Part of a small language model's weights.
Size: 11 layers, width 768, 12 heads of 64, MLP 3072 tanh GELU, vocabulary 9319, 85.9M parameters.
Architecture: LayerNorm before each block, learned positions, biases, tied embeddings.
Training: a variant of Adam for these matrices, 5551 steps.
Each number is 500 + 40 x the weight over its row's rms, rounded and kept within 0 to 999. Layers, rows and columns count from 0. Numbers have three digits each. The size before them is the row's rms in percent of the matrix's.

# layer 6 MLP up, 3072x768, rms 0.0336, rows 3000-3027, columns 256-511
103:468534506476463444576502466490481458555496492527480532498498544500476472512512547485525514493554511491530510493498497501537464552537504478356508541530539579453504486424424430471478539537494526487483530568461488431524487549469492441574523420569456520464532432480437465539539484421515570413496482442504488476491528487414524456568492429459499531565459493481488511536450533530474548542495489528505527447490451484496538482542479498446489492485541452513509487569435496497519519449527461471484531531459502507402471494545540531439482549514446487487421444546524504461482535448493523560538473532476491545533528511587568495452535486551455546433541489490489482418477576449484555478535544500521438502495424444481496543523514496532579532521490550514496427489498512513437490510518527
099:504509444471529457477549498455479478489500479489491467461546501506518510502511438481530450491497561435470536501500500514495458494479516460534504524521452458472476536527478439453573534538506501559468424456553542467532565428481476454559522470431557487554504530527556475573514447467589537453439429541477531512482530521441451568470411564569438501556572475533477518494508491485530551491504567473585471449442532523510529505452583464504446508489495515524500532499592536450511548539543571579511504500498503452500495487491529471485527552566461468560478558551500450469471485471527476513566494505513516511518488562484483489499627566455573475450507475464555521482469476510485517481519493518498522529466517541529486539502414503577528403505518474455484457465490484533540491477521462
098:390496476519511509520528462484444497466494444489483454446487512527540501484479455452490478483488490464482500483475503508521518504490524489505573500450522490455475484468515442519468515503492405567511474466530520538521516515535464388553477429440495535606478488479454493475481528526446498567517465474464551501514482495527464492449494529519505475487460527494496551528475455526561557523462467516446490530516559494503536466484543522502516578538476494502460534476492492480563586469560449489495462553450490532452441578527516582520473528508486464463517554444480500549580553522460459479476502580547474526500525569487576463564453538492506461517561551458505444478511453510522443487521466449394429512473480443485450514472476531527554508512529471455458532564472446573441493505574481
103:532481520488559568506476470474480563457404443486493446509515496522486546408500519500474523499487499485464502480507428453462550549480537465501465492494508507575526476510515578532521522471460415536538527501509500473464455513502513556521462446494545504508557521520488478500535456520532492448540530514448530544536464524457533526445454468552425499473549538470516465515535438537480511460526460484510484526513544566520506456535482527459477545567519553484492518491545478497504482492509464521527522520487485504454522564523500503446520517507467489485500622564527469458529463503484509424463513494474543524435533477459502500502500544524530498477479410453540488466498467497542495510551537567470521529515586461520455528438519525493571502539555547511471531416570547489541472510508484
099:452419495537479521526481505475486548541420444489548543499508571515470522531541482484436551538567539470482467526483525458432474515484461477466525491563584549468497484558571546468552585500492547490527404512516473537506452467504485465470557542529417476514535523506480440496504599496561487503456495532503543497492495475468494534450491561505424478467471466478557429508463489503422511538472468490476513497448450526500425570481481501490474540496518503539560529614470461573525469472443403481466531561544536513527482469513542481468494452556498488541515488480547532489534471493477494557493492457469499508571546567510502481461532442472494503443572496508497460528506509467516498485446532487493512471416507484500420480511481576446516416386440510515555496518536502556486505514484471
103:451533439491561522520535472560518494471496502517466511564552493513501484560476449439517503455573526531467507551423482521557570425524529504492528468421506448505473504571445497560422479450547559556464507557518503541583547491472469498512508461541494516517445574548445606583448438490479437430503538530458500474459468557519508460507542507472503561538600530431513548513531518543476501443500578444442465519471416447564563508507558492392489506502436486531538481515451464551463571520481550536481585483415462471543424539436496473530540486500454546447466439480531504550487553553484457531482474467486519482439504566492500534480581506482483595442529462506503456517505561509537534524477543536492478479496465481500549425499513495522520455454599451467520491539515517523529589421471462
098:470417450521426527459475480506464474543535490506457509499499515472537563555504506494549516500566440545496458519476477445487474524516493502570456495519514526477488415522463432523564553493443510442530408513508420428554496454459580472484525562520525472494472468482499464586518507530482550517504488593483477492549453552447481548443480488532499480564481530442490452556507552474476533530528435524505529522460504510524525526525579516511488491476460488533490462499482469525480537531454526490487537511547502499466459574520522500439469435465543506501465486478500513511546518495405453487557457493482496520573403518510554532526551536423471493454497467543529446462513494449494476470520508523530497517447453509492428428453470520570508523438501443489504449514585476519431538456475482
100:480505477489477573456546512500534463532540463472450530572467480502473495557579513480484498495503504513421463463564524512443476486490510521528466479472503467523536483470514509510492480411459467549492475394491507506532515421410560536464471434563554491517457486542471437569466447515454466524559547472479474526519513529539585530511433538516458498509559535437510497538516446515556509485477537481487437561447522497494522429497410495565435479551531540475519520488489537442471475502457530479522520491503485490552442497492487467520435593526494477481453502513505470411525559458543479463498439551578524561394525584573510448560547499470466580538552528511414534389474510459533519526524472480497493452482525434454520536493500478536468435516537449436516563479522532574536505499494556
104:556479495516497476411475500458462473493413512516511491502537539467501510539529523456517571548586470451479378453508502436415501526503499459558483514518477463459439454545517529467559458622458443542533479402487468535518558483488461573515496498456493484591511449479571456510560502455570533480466545536545548524532410483435434497517461448516456524476518464485487490491484471513498509537505478462468514502527420416532483513522485452463511557475485534484542478537497550492552489563436497578480430485459508430435466535503469612561512491522580553483502512482408479554641552464534469437455514569428515537463536486520500451433488436509443534507477485463556524494474496537538505535552470436450477481467530522465446536503541441484511545554535455435448482470470555480564532527472458
095:558513489510572476555462441535420546514507503491496530493491447469557503510547527465498486459525490451471515539557521476513477448447469508499517497525436472504460523493474524505549482496415462516476499429474499523522507411505512554513553524474474499465490489504531461493455450463497501519578557472495488475526460562590498558501507415483512442561503510462467454512448520520523449624460514510533579540487467477528464448511523461539485551510563528520466507522507575477534462482498445465501491492542459556507553515527432459574505458515530540514471583497451440510457562462470482439564435537495504508420554501526460454488526426490547543508528514490476473525510447453512533484459511473532533508500456540464491487516445511513549538539466499576478536478514452542394599472493464
093:540437546471560523581529507497537443499400477522484437546494508428540495516483458549452503462404563479484470515550493503479528498478559505533520522558440485527486491487525523443512468520533465463548501546498530565494469491430551437586535560507511540503542432493475543489410492514498555423486530548555410504449458519460457519452530464472577477539464539459438521531531480485507532544531487494517537560462486522499518541501519541501585467499499547517492513485486530457568545494519455549537478544508513507509468479529450572475463515494439527476547539475511523565431614474476570528456494467491492425526514528553503442443505491454574548549546464558543498525477479488474480566550456474451486442465460443481496550465462458524463420427465476513538545509489476515491538494467501
097:582537546457469484467524539476505492487587519528506555558512462528491465488498508487485441507523515467439518528543464539507516508487558390496509505541530473506523538471533475447537564512492473359481484536552512511491443505479556440442569479459572463488512500534550540465502523481518470472429463537549499474498546556527552486524454473464496526552522578545515522527434544552544533478539523514508448526458497461538461439502498527511453499483445498570528509460554569496539506545532509521572424463499422536486530515528553513507443581535522438465500505518435519473517461480489459453476492444506536475576472511553538585408536517510492481481430521552472466523506559480558524532566481457509493462447512440516496527513524487511519541530530504488454493484534488457506500459474451
097:489463427493484504546497457508465489500524472475482549558452591420553443499456503545503539499505467533494520524444520527479495484537474436534501472479492505459444542504510506453498530469482476508446481480427536514463409492475457482475507520513556550549497482422554447533473490484509526497471559498446453601468501451524464469516465552460501526512445570506499485500447447494501480521459488448463468524381525537506534509457425450488406510464462485493546462513466414543528473519471499461475470454470487499439501540477495471512563520510509511526485425465481478537589480509504492456435445582566484576432530530550529414431547454454504508492439534478500445459487468502484547529496469448521412476479509473545523517487461556455543496534476495448530567513501549533542547477550503
104:465561521521492517451519511484500499504469548506528551450493470564487513465508514491495515469516490451460489500525439498479500551566564481506561514425518483513513412512577511546503452576420469419534488470515527504537506541450465496528505504534451550580462518570465544412493491499493461533521457468522526482517510484495537566435440493476476424500438475462532465542567491504513520508500514475471429419473529438550546437539505504492443557505537473506525533525568453491550573480447481496565512518509499492507469521530471463471497546485472472554524589489558473433525542491522523521464546514483503497431505513553473529463456551463475558543538512485472473483482451504503425465465425464441517505536481533383463485479444441607505493453530465539472588497534459501440519467552426
097:567463482493523464410540464561459544514549463493561441498464588543501569525491513472523497475489475470461558537431434482489548448571478454488470541542560528482463488376469592489497545527570449515499444427520512457553433469459483519466474446545531523526523441474472488506546561529484451551564476514518483486553525567480468467529497495552582518497506489516557528495491405528557589501477459517431518501493473506493520476475503381488520606492431457457510436513516572499455511528545481496516552553468494483430526453569496547551468532488450432482481449588478546482503476408522512520494449452461474481487529525501541469509442530490423488563450536510530420475444494499585504512509532457505515517465472472536553492538490517513516541510542495480479541545489487490497488441464492
101:496455526472533463470472527496447545522452473491559493451572502443531552537525526529488440567495546518413528558522479468504467416505510473456481557480491456498516569517436549470502470565539468558517466553521544502557450506451459558507433509533540550524478514456447506496520493482516514427485506501444471510549518481502447436499504473440403524494543540550495485572544477521555468516543494511515500497468489491491456500584485456467543482498477511411512469543450533435495485540541529580511519537455457490501521475549509456532408546503455523518465586452535536493521571534518490418502499489435556526569460462520563448533547500493483499435560454479438582553439432538498462477475539524479450514454542515486472466502491509539471542555517452499538496560516521495513519512425438
100:468462500503449505434558532508541536461454515485577451594522442524505591477526500558498476469572516484513462509452532481554458545575576444506490521467471473445468518476524520469500531557402416527434519552519537475519464511490496487520447475442517531506544504457492458461541456527517505542447494513557493489539536466482461517522540516533424502495529482562449452525529470474515448511458493505518519567478495492478481487472532493479488519531517492524571495552578478442484551573482485526499489508410526538504505534530496534514489568480544496527517502519547495533470478499481503483490526504517559521468477466577464473485540467540515502469545503524428454548463464490466503510438428454536543566524528553511430484436440526483517475497411497569456548513518494519444505467505534
105:523452510525496424521534528493503520562460532540513555515547513495448462494492502503483443543423520527532539458452489483582524468474530506507485552556440492509420504521497517481500528533559510518501483541534438558516465520475406510573486503443472528494506531519535528502539537469499491527507579492394560533438491460496450510414532508537523561564450474440624480499459505465516552541438475487480491444498454444504482497535579489444517518488512528464522520486499444474578539524506474510539504491523431472518501491534555550476487450469526502475435462484478552510499511515512458562555474462454534473502482483452596493458475523465529443545562470529525477553472471509494493484518530464420491452503496436481515512459470518466506530483508496463513500539495490511505517531445483
098:514478473489544468483568588485454567477522433537487493554440511474587533470498443581425545500457491531466473475434499536526537455569556437511427460460483520439532490502489503492509468584449466486510507522505478535502556460525453480601530511488558482505501489528514492455553472456484462504433510508511402481557456509474508498450567551440411527505471475526518528497534477490443558495587450392543527457504495536543494544487470553458494446441486592505498549537464485472515549548469535469472499512499475512541479517492477505519508539501547455531380496524465380499499485546537453507510527472510513531465550472467505503469502476479503566523563513504428523506449484475536450487471423455447453516411481479470502482491476500418549481487530500510454590504547525458492533468547513
098:455507496558562518571521509541442496533523535543513523460429466487559517484449475487471510532465529485399472494501454459506467530491444486493523479519493539495476505496479500474558487525443489493495539546470505579522495512463508499551505436472497520493490480503466443429450511429472550446504477483518482425490462514527459510501579540544437499467492511496618416532516478575503489588571469535469441486475444490567471467506481577449587522552583517527492458542498608513543514518457451583479540481493451500547478486461491473538545538540588439487538492515460501527548422526453548487569523484450500495450481514497490542453443474492512526504471514533531470593433556482550498487470437433561576490522561529508646549475481497538524509476500513525493509538455505453515500548492497
092:523488524511528488522431547501474567593506488502489590484455491466534514488491486527511536466488514473497548526453541453530532485444513490534538481479448524539430590535494477479502450599433494439520510520494541512483464516482451471540521535478506541539562440447508505483515478407482461480411439500502461508492472504478472512501445514446495562533547487512581414498522557468448532446482558399512571438502480469424504510516452482482541532507437516539531438512513489493508446555443550557444517541544496482529561548573450467510427492452517425431500434471517538535535552531457493424513437482517449477492471586530442532525488488534494481505509468527486510498505514521495438479470541498506499510438552470507499518472449557455585453517574533480492489551471450478576498439462493
095:592425480479492557467408439510506519566443516467476478429471542535518520491475462466559462494488441543477460506462532479481503462487529470536538501513490568471466528439528520435436527543501501448570574431460448520512497474455459509501505515566467518458491500524424539506404529510580481492444475483461562433476434548534541495514435443464538509502421491466517449511439493499512477515510493463513450530504469409570542440490496517529471523530508525520540496517447479560542428545519538542473505540518514483512459505502503548519467473530507525448495466477512549531536514450491588477560453503514468513499505588445474531481521507458494552596447497439548517541456474432560502461544442517536485450468489471470443503430473448500534485546480474586512430555481502525557505518524418
094:449524587511516520522533443538501465472515478491434505477519603556536475480499474522499512564531414515549460586458494490478501446497548484496488491458469489509580566491453492488463481476470537438570539568538554442516484524473451538515447540507467446533560460520517460546484466431536520490498493516528525460480461545391497532433543514476496481456551502554494489510541518481544478505492504533433544423544447489502531514474468460546459500490450558521565421536545458439561524498434485495453584448490481567435505529480572482544524506523496488486478527513543465474462498544450583564507536479536470510519488518552578560443538481519457464495615461574543492471506541498450552504475489545469464513484514519505536531501410554514525440482538458432506486505526497523489585539517413
100:569495504502507490488557589578383488590451476485450490542515495500503479491522600496473489547519516485490416507511443542531416448543559464501477525552399479447520488430537571534512587499531555508500600486451435538471523470527499485548444493502559435444566516558552430518549470511421513517447512516538492478599529516479518575555526497453434428549522434524470467496496521496514505558522593446516580540406453441547468493448434486445502526494551533530508490520511483547534530505454456472519503554479482506483515491443528528505506465480498546461587490497484462470523536564436526444504407540471513548457556508496424443510558390457500485434445415508479515538487411495599521551546565412482493436473546505482484501554431530492492531516535498555473468486529448403422547521525516
098:511500518460575533487560514515459480429482503450488483526491572532578526510479493555485580539450529527512442450472442489537481449531512500505468488489548446478472545427442522488467485478474436494468475488467576545558479437424472532585515480469519559464489502478494477456514494502504521497528534519489518540530513518536487511560497518506472438499492432377542403505469452484531513532488479471453505564477494501517504479491469514450554568564512596477505554560511469513570487526545356500519537534460442470428461472548552468525493518520507470469531534514474518511454524547460562475478496476430505573480515533549519507433516516513463544420549481482495451447484496413453464493534511503490467426542518505465459477444508524486516473484443591539535436531532484470489534372510531
098:491499487478512439563579493521510489550537472460487465565555491493451515567483475625574509464439556424448481543450434443541494432496498498510528592470489514468499525551494587423530563460499503449521463477496449582490548423521515437501437442520505566528505539540400478547515531454461493463492426459519484472537460549488535498467543540465378467493573578452453443477533418484519473576430586460464496438542459494507451441563468502521496480504467508502529459512522476531464498453553560447513523499424547565509507554535556514544472537497472511436514493494462495502490517469469435559534456559508523492537442511519470530508521592541524498427477474500538436509421586500535458475492522503489539523483547493451432448512538463596522508490483530501513448514514564550489506413450572
104:455472474501498465467491444602430429509431517495475468564503499528505561520480504549520507475458520451468475498471423514537512494521468467447488527465505456415487535521454475421554578479440498538521443481509517510575458513423546520559484441497527514535512506567398606554478532503402564469476537467557466544459481417513395515525486581485502487500519468489485510458432465504512574523509454497543466500514494503536491438532523543486476439504478491548541440518460535475457520468532487508567501539455473539511508479500564481488495539555567481490482544530567475556502498466480490469519517506377485540498492500484534472487476468533502604501570580499496469528470529539490464467575519497510576488474543506511490438537510531569513426467424545494431465488482472499446520530571546
097:475503431524442465476438490527440524487474521466524454452470402505531468430440534519431517488493494501467497484497468480488515478561455523504540567552543424497440540539545494539511547573503492484465496529455526527511531530538493495467528445560506482547486515432558460534484521450437473482408528511471553496531535490506500494465497522479530512487441433420506470526504470541524520536521489484462555528531453443499538440545504569558477553457551454466565474578531475535479501542481523458555535510492486450528496562526502517577542490550569491450574460430402452409477447574446462519483441471502533561531459501524458510525522447504461565531507441543513428531476527535445487489517561474495464464501532477432505497522450444459572480553497575506441433484481513543545512489469557
# layer 6 MLP down (transposed), 3072x768, rms 0.0253, rows 3000-3026, columns 256-511
098:521470476468474479499433477515501462501542477560520494452469447503470519477487502478534511466430482485439531485486422557506561506462469473482491538487582566529491533411547408571445510424427429452472573522497433502496478528512493547511493505513466505412522398483540506437488544510468455474481525527489556448493509470545519492475371487520590485490456532430459470455476495525443549473419420531485524525495560500483517433464524485535582479517524531524584560508539437530500475536409409444422437525517514499549562470448542530473524486526485545455506542528541493479485500517471494422551517512537468471440519525488495536541578455516495510474481553532615529539476542545508548536493501476507475491515487528538496509528449540463455452445570486470515482544498524513575510505482448
100:550519444527469491496491605486516494580543497533406487524511546491527486476426547445424500546507490424488475414532427521587426541456502541546504516474534555510513512459514508492569459550482463534576493441467558448487526540484601476527510489547387518539496459493487504525500516562514477471447485515494420490478536490559468479565529548503503476489464527507504514482510498440519455563516491488425449413492475514561526483552488472503460525522511545555548561554491481417446472499572464585431535529507527504613443520490516438515617525474454553457421540530534487498534472521559509465468526452465367541460487532528541528461475547476526489537522438614605528456498501541449544504504495497497552508518502524472519512550516488472436461468477454524506499496441518497490491473539542
099:474520487448487567507508521513519499447495478540487521559554513467460423484580457552541456505517475479529544482474427506562503492471437467520523421546531473436503501520530581587482496429580451487494494419473537497482543490502554529524506469445535486448522561404461534574463521537459472536583473517469535477422458511467559510546492493452565439564454451492499518580516490446521512466479525522525435529496430529477521484489435519469564512498499488504512519528550543504596526428518575472522501469454505510516428443513493466555543495503493514583464492580529446500422482549492460500492444470499463505457470557475545483466446506596445494482451523525543460516539504461521509510501476560470505453541503447497507500476538508516509501511542517471509505530509464467444481491510532
101:504515480476531514496422462505494474555551498494479517495518523465512465530582531530493551510486473553516492467470427518471546489472450409469504541543484504543507538454476503446410492515501495448535498490504527479483502527503515426512529554481531509472585534467512466488449410451484530548464538541581509555485540513463498528527500580512569564519495496529483508504476513476488553497507497514553495518478522473515578480506540500495513539504537424488584477459513562448553452484472476530494524461513488522556467463421456536524555561535514458576501475534540498405573417552480573536499561521551461409467494409572503489526559526543478459415504434477514458518491422488426523530491444522508507545562455447520474422506405520397573449522479515429534482530477508479540478415558495
101:471502531511498462559416485524498402544525403491447536411472538467470489446539495474481454537566518471537488518434424505512499502517511521523488545490506505408470531518455500579494496491527421500518496495520443483547439576584505537542449528552473469499471532459497513480531531451452513529482528473503549485502510502447540538501453544476484564503524484496479493498486498445493497444547471492550460531540426546441450510529502506503524487475460478529600490525469460513502482552484454495541538552508459492460445491518457570455503442471440569513510471556579461437462561573495472529443566440486470548518532480492592441463520545470591442542525567515529561474464521537515480559505593541465447538539446511562440496501490571450550455461462485453507409561486558494516532536452463
095:534481568506490542531447463526608490467523466495486478505438500483524560449509472502553439479505527500416535551530492522462501559464567522481562464457533556536444536474506501450453557503498466444465569499453545503537526493511506489509497533536525502484480521517503488562509488510515509478469429576416521410505491516549458411550527519502496574513505526443580453494458505460489573535468485501403391512451560523512543548535437481462543497544489488440498535490457512436487486514556521529500460479555465468516446541486560491469478515451421511544435536582497504517531504547565449485465546526486457452487480567478492543510443470538501466510442439526484459542461507542499581481466499453547516518572475470511559542481503489492531458506495540434485467519463511519479479432468465
097:543486490511524496522494453544475531481479458510496490524574570405551471479431540545502470509494465495540521441556454523499543529511491565533441423494446504500529552520442543485522518492447494561502506529594480489532431471505472472438543503496504509522449520536523510449457468558526514448555507539550439518450578454514536505561529508459531454521442499496506539487499495514479453508447531483536491423554487489497526488408526482532382452516553452430536505489479496427498483578487511455564550565495443443468455477513511431500479419543519515506468475578572496571384459461465512488538467506490482573474491544433519520497472555529503516555509523381536501501446501492448453469523505508575555501486488460530564460520489511560478502506450446550532459530509514445501493482519494
098:502496463459511560472527459478521438474487522566425495464527531520529486487544490471550492495487485530518465409507428503449480531565451495520534498537486513468519545520547537454535441456460495496473468527505580428531481448532551530508460514507556508495507567516480497390535390532500458499521537516612525495475455475469540455497429434550483515501548526561398510496464566484441451540496542513513531505615477523522477473503462599541422539532562528472512491497485477475416494489498498500543469519540483499514502524504454536446544524498540520469464465452500580362431529559508508521470432525501557436519483486490487552486533473518514544510496554534522546538448436480476500431514535435448507495566503628593487523530461438548501513626418500535445497522523462463469534477513506
101:547560510534471482524474470469543410528518518503489450453519493494495514582512497499574446483516528496472467471465455478439504514424502451541477438459535492468510540446558552467463518435500522444409537490532542487526438513498543433518491518525589468500522542505465486532529452447418502449489472582516568516481443450505431445541507533467508476436496468524507475496541415437451460500522473490535501495506448538477431489530471561482431428495540505499579453566536501438460546538535473518459442495529531489574527620463477494461558493409517500508477501515584476535476480550494450438557444444502523450525506503489527609437462502546487534497478537504471455522422504480547598552505445489472472476535490521516448475574513498497503461474456528429521439581502520529528493523502512
102:473582485483370547522517492526551445450476499499440435514544575451502516499508489543465518515499467498526484482511435481515454562461470460473486547533531548466476465551477501482469489498475428542492521534552493501505481590504506494490502511483528476590534460473461550482437509593514461483452523470507526555459531622568446453491488433472528495553405489550478529533510517514542499537521508519523495514530511527496545457525480560465538430517519502538600498508507497533521446495434506504440442466476435534490512506468512452505547485529528501500496516487493515505447461557471515479503488520505564552512547494488536514539478415599480480497489514499511555494444443434488504488514493572587550492509497503488436484513418483524522458531548512567452512513499594520522469528523475
088:509478449531477495501470560466464499555485498496510579561466499578451513527473529463453516488553479458473546536483579515457489528453471463502466498497437531473546617503494502525508518453531571481481513404555538442544560536503425474453482503551440477479490505488469524480571521501455493524513490484477507499544558427538484520473544508521466550417549525546499478482534524456504565474521462511478473478520503510461501527480495500524458589435486545505374487488503416508550444572519554494549558488573518455499553521500428529525478514458487482484536460496429513521515499510562495500559477457494527448461520564463487585491482543504452448438467475474498491476487539517502526557438513485545524466476512463458472512524449507493514490530456399461478496578496484467520433508505452
093:447530446478500531456494540452480508448531504552550503466548514444485606555520517534518563481481495613544481466503398508526518475539477591525456550487539510460535530569491554580484453489493532624480473497508473544475509502461507499491468464468467569444542505476514559483500474466430564525554504527471504445450456543484464547470466530513542550468456489521464516547521478544426544560477504504525544534484414485471507520485474526479488540519474493371580480419495497497505515448463545443545525519468543549528481491448554541524553533489425571454530445571526489499461551459465471570491516547521421478497508551529483492617490497555519555461565426492499511464574498530522470477485607498456540467484499522409510485476498448528533542449498558506444470500577544564544528469520534
094:545454469480484433493515495431446455527505435519525488538504519514564553520480473461490473515535486487581587445467516525486492511484455555512480516525462453541520472510510524541465466506446499468504449421534555496453504507549520522533463491477530466510465494562508472536546525520548465432480463493509492468516567499430491540479491530516547579534446556599426502503445423488545475509525484501505506533505508512470478521530549532525498513485516513444583478469524555378462511490572473533437413480526485521478523420400419530522491570542547507492461427531506503516464486449493438486494425460557467492510501488445488534477514484495504454482494436491534484521469474593497587555464464512570546481486445538545487515481572543473461477550492428504571483471498503465511472449508563
102:494483515537505526560469535512471421463496522528508507514437441540431506514527506426495519477484527517465489517460508531547517498544514530499507477557504469531426485540524464469567540547443553493520531527491543528445424480495476546466479529503507498508481484504495533496462469492484508482477496529464588441383573505448538512551530566466494513494485511510431437549521514453476500485527486507494569512508392452465541478475522544472538492505495577499504556507504494486503573467455552450433487458470450536502551583454564545495561510509495587515531483462499541551478460534507505490500558481524489482470533455568512462507540514471514475502495469465505472510561423515458427524482568500556532534535520519478479534533495487492520468497508450540513544536471535499507697548483498
093:538535494465513499540426514574395489517469549413504552568465474418533544494500416448567480566505493497534490448410497550505505494532531450489535476501521436524513418467522545545527568439466486568478506492475530535472470576519488471476500504466486488475528460504504519534543523459492506455408533505551614526440502470542503549610530517493486474475495486511493502598500474489460516500418483433498576504554510528528531494500475500534558596495533450508520535488550521485457558501534491492458496489515462549572578502444496492424494456417444471513508400389464527460453513483537465488488512533544548501473510562489531443490515557568473445556506530541508521558485531484509438585476453501490550470500567472513513506524456533506474468461498538455500594447495457496478548516526524
097:484499476572552449477497480478503491451546447507450469615442538586534490547532440558428517487470458519513510520504502474581518489484459489470397546466522479585606498462508486477556566440599466463510476459492488548448508527470478458541497555508454466456424464482500517473566488469433425513574524444477453538554526504541528558446546558513567460488566483520485503480471496510436523488525529515514485464474469575533498516544519519536499525539528534474579470495473544535513471450497457486530506487568577491547438416465474579547526469499465547439527493566478494475495468463524480520509534543545506479469458441520468534536511476490494493493514498549529479498598506531481504461630482489586526485483456489529507442484552548489524500496458504510469521467484519495460524467489479
090:435450579511450523459489505525511534495484543571596488464598432525500487416555459466508495547512499461452445457529497461472475522495459483477497471497519462575409550528517565484506541452476545554528439501451537520509471439541550484542463516536435565535519491442507510499486558536518532521477508485458535510514486507524448506530491497505475489488549441441548521468447505498525495499531530445567453473454586468537495557524460502478485512512457443504611515467441578459453542500568527474548519472539507494513492485502490546537445391488534477463515464559478461524493539555496437588496495504457521529528579493521522471475530515534486500523464546480432535492517518430486650460442549478504502468530545499562428494520586476504421548487561495507482495498551495486502488512523476
112:502540540512496548503488420456515534480507454476512493466518568516470515500543542494512513533467560548486493514481487487540526503511471538478566536484531521426554493528501443536500559506513570503495501494497520507465474568611459483475564448482495618473534528479505498469502464439511434437498511427504535501529520565509549518500508551494533476428449427537506466532566510563524468472451546529581557543495520562488522549542551462552516513486512560468494509517551448498478475519507505425512445426524551584507496515526489501498539549547535461537506453466532471521464470443536515526476525402529529512570508462571522437523496516522400540516615459468492503501494500503481469499422481556504391439578445498512459526507476459586480434549500527495487497498533476531492495528470489
099:497539527488492541497484501540562484532487476503422529409546455518530485541440520444453507486453485532492522503558370499484484457496448474543515493508522539483476524453503494548548500559533495459586512468472476463531527515473501510484509516557517474491547526473473484539460500515573513477524487499477517498471420416484419571460488497491504562555455554515477469538499543463517541475541407464529403470474422460538463456470540445526495510395496493479515501439536519468419499460552485550496446516541496540559484555550527519566470540496473502512487510508558553434497495564520519543482524531484506494486443448437561459500500491513524503420469435469551504466481479408560481447481518517509443495482463463557562580479468593475533503526505476522562431462427549521524470501471494
087:468518469494499494466479464529511547535503448489513461535487463536485614449571503458521486563494501530491558554492620452529472521511508479490542600502464513462516496489488561527436516461463443572478510468484564439487463447504521476534507518419504503493508516441494548539499521548509512527493494477479459481480523554511498483520444506543525510513606478543472447520493492502468553504495449527515557495470543527486459530441538527504479534463459519507269521527500461522515514510462519529521497482474519513454541484545468500522526526447488579480488450510471511509519504513509524562480475520567491470487533402500521434511537468553448497484522511507496498450564480527454536488491512566452452475588438506503409522509562487480497527493535541487514481500428528423462541467493472
096:558462483476512535467523548481516512486588505526481480511524454529549425490519467466471502524429532485518541495550373514497538396509445534457467499499620520514507547528493553553509573494616470544560432496471446554505444486454519570515537551556558440503476508501565546449485467595493440522503491473489544533513493539563462522466497527587489481434502564467463462528504586499516487519546499496486454579599560498538503413508520518497422490518496560499545449507489433497546439520500470454521468480474525558507497445432521500482573491521472500587536484507507543555476412495476477520515508445544527517516517433517453483530467556481436474547494481414504495547453536514510513480524581485489546513542490513480511438571498449472497486450501483541460511461560541448480549439524497
097:621483520480491522533472494546484500475427543490505527431608501509490506491507542394501472535509548548497555441505385486579489479417512522465467506499511514486505462458526565504503516516492463466478501524550469493493470471495469513521464498453481496471453511613561472513455522500513429490489493463447507526509498518450518519465523502527531406460479515501489488536538496551520482503549511455486430569530492465482504475500542553504462446545485503430528515546522517536556481450480506473534534587460469462556576467471465484524550401442461517512485533498470591489432480463517514418453525431544493528521515568508504473477477514542479543582500514489494499492497507531532490428527479483467552474474517497518485495453469508446497488507465467557583474433572494379571481488508551
096:511449541485582503507481488448467483473386647486538592503504504541506531559430462482440517463548568543495534425567395529485435454472553479541492487511479452483464424512474503554475560546514413510478504456514446559496522535492481498465541524487470545506438439465531505477530453532551508505512547461468511460528565498546543560455486503523478446502464539526528517538500435521500543514432584466511481510535506495535505492499534512550569514469469525521567579458487528477471405500469532487516497482545482450581539555524458548522414469572488539538495479503500510472482508479485507514490466408492485511541467545407414448499575524457501501496418497441470554533509524530506545502460577472480556596554436517523486476497510472474491459539475420546498514472522423478488561466457462
106:444474542437513454500511505466549471514559473609441449545486504519478558539501523500503522538505459523537485539450503448557422446458461489524469480588476497549528511392504542450503466511499514490448471508483452544392454545490486527485482505555522549494525527479505491511431502475509538517504521538468531540486467416629468547497503466531516482525464458542468411541498460496549532470455452502485542562456505390458484541488494497577491587517412498538427455504493560492482499550479516551502582450485473542485506513532584462520486529470562515511576508505470508509499493461430511508479520524453473527468522470476502570510464444523499481492513468528466530523545490504449461487506464556492471536553532485442453519472515499536491546511576500520552536545537455553500517564542490
105:493519381475496497447492464520520456563475516515582504455487438547512543465500558515525536530450542531517501508501458457553472577456532532468443523449488466405543501513613498520504494507475415495472553515483498512466530458527579434497537503505512483516535564486483473575521442513475474534508473586489401470538485451541463423518477489481485576518506429513534490539466435586507509524511477540455434498419488509481474431452491510458496563476486534519438443601465507518474487473496387465464565565497473516544510560524513608502491465475580478513467545513459501491482560430458529492467440489476457493455565508488528500485437393512556520462471571476500471489458525444561464512536532553477506469479497503435499468476472493534525482474477537620477543493470469499450503528502533
103:504478534396510475575520506528473402463516581520542435523604460588563466493545474542539485489568522509559526547465422571500562476503519498503537573456405479537468421521431542497466524507613456508458519472530475575502515491520466496529519477460539523477529431516519559522555553552549457486481497441537530479504472467463468564424601504593470491450499488454469559502448477481477530475530622578488487471523503531558515526517472472524578483497511514466509496582467476517509424454515500461436530555497515493538502446516490539421464451558547510484469444496480547473527591470551446536510503482542596498475450492498524556522436570471522546456495527487435532481494496546479484425475493456519517490504419460469506524539510496532570458488446537457503485518544487438530553506583488
110:480511512482452538570486416491548513494516488503482458487521454517522536473522566500473607522528518507470521438509434496523546475547511434469409440403501489455490546547513460516618480542586537483529502537471464492462541503491560470461501535542471487507484459585455493542503493505382515517510476520481426527523462494473556420441512482521493515508570513557433514446479512467493540555500536464504518462440450507538521468444501544566497537545536559556449545503477451541458540502486531546500529564455570584545513474541497526479456515538504480529466465560517446538482570550514520494512543563442476475527596563500464541484547514498498487514542468530444493467524493580559487496500526452548524506507522514486457472524547520486453547469457513488528463517501465534541478550496448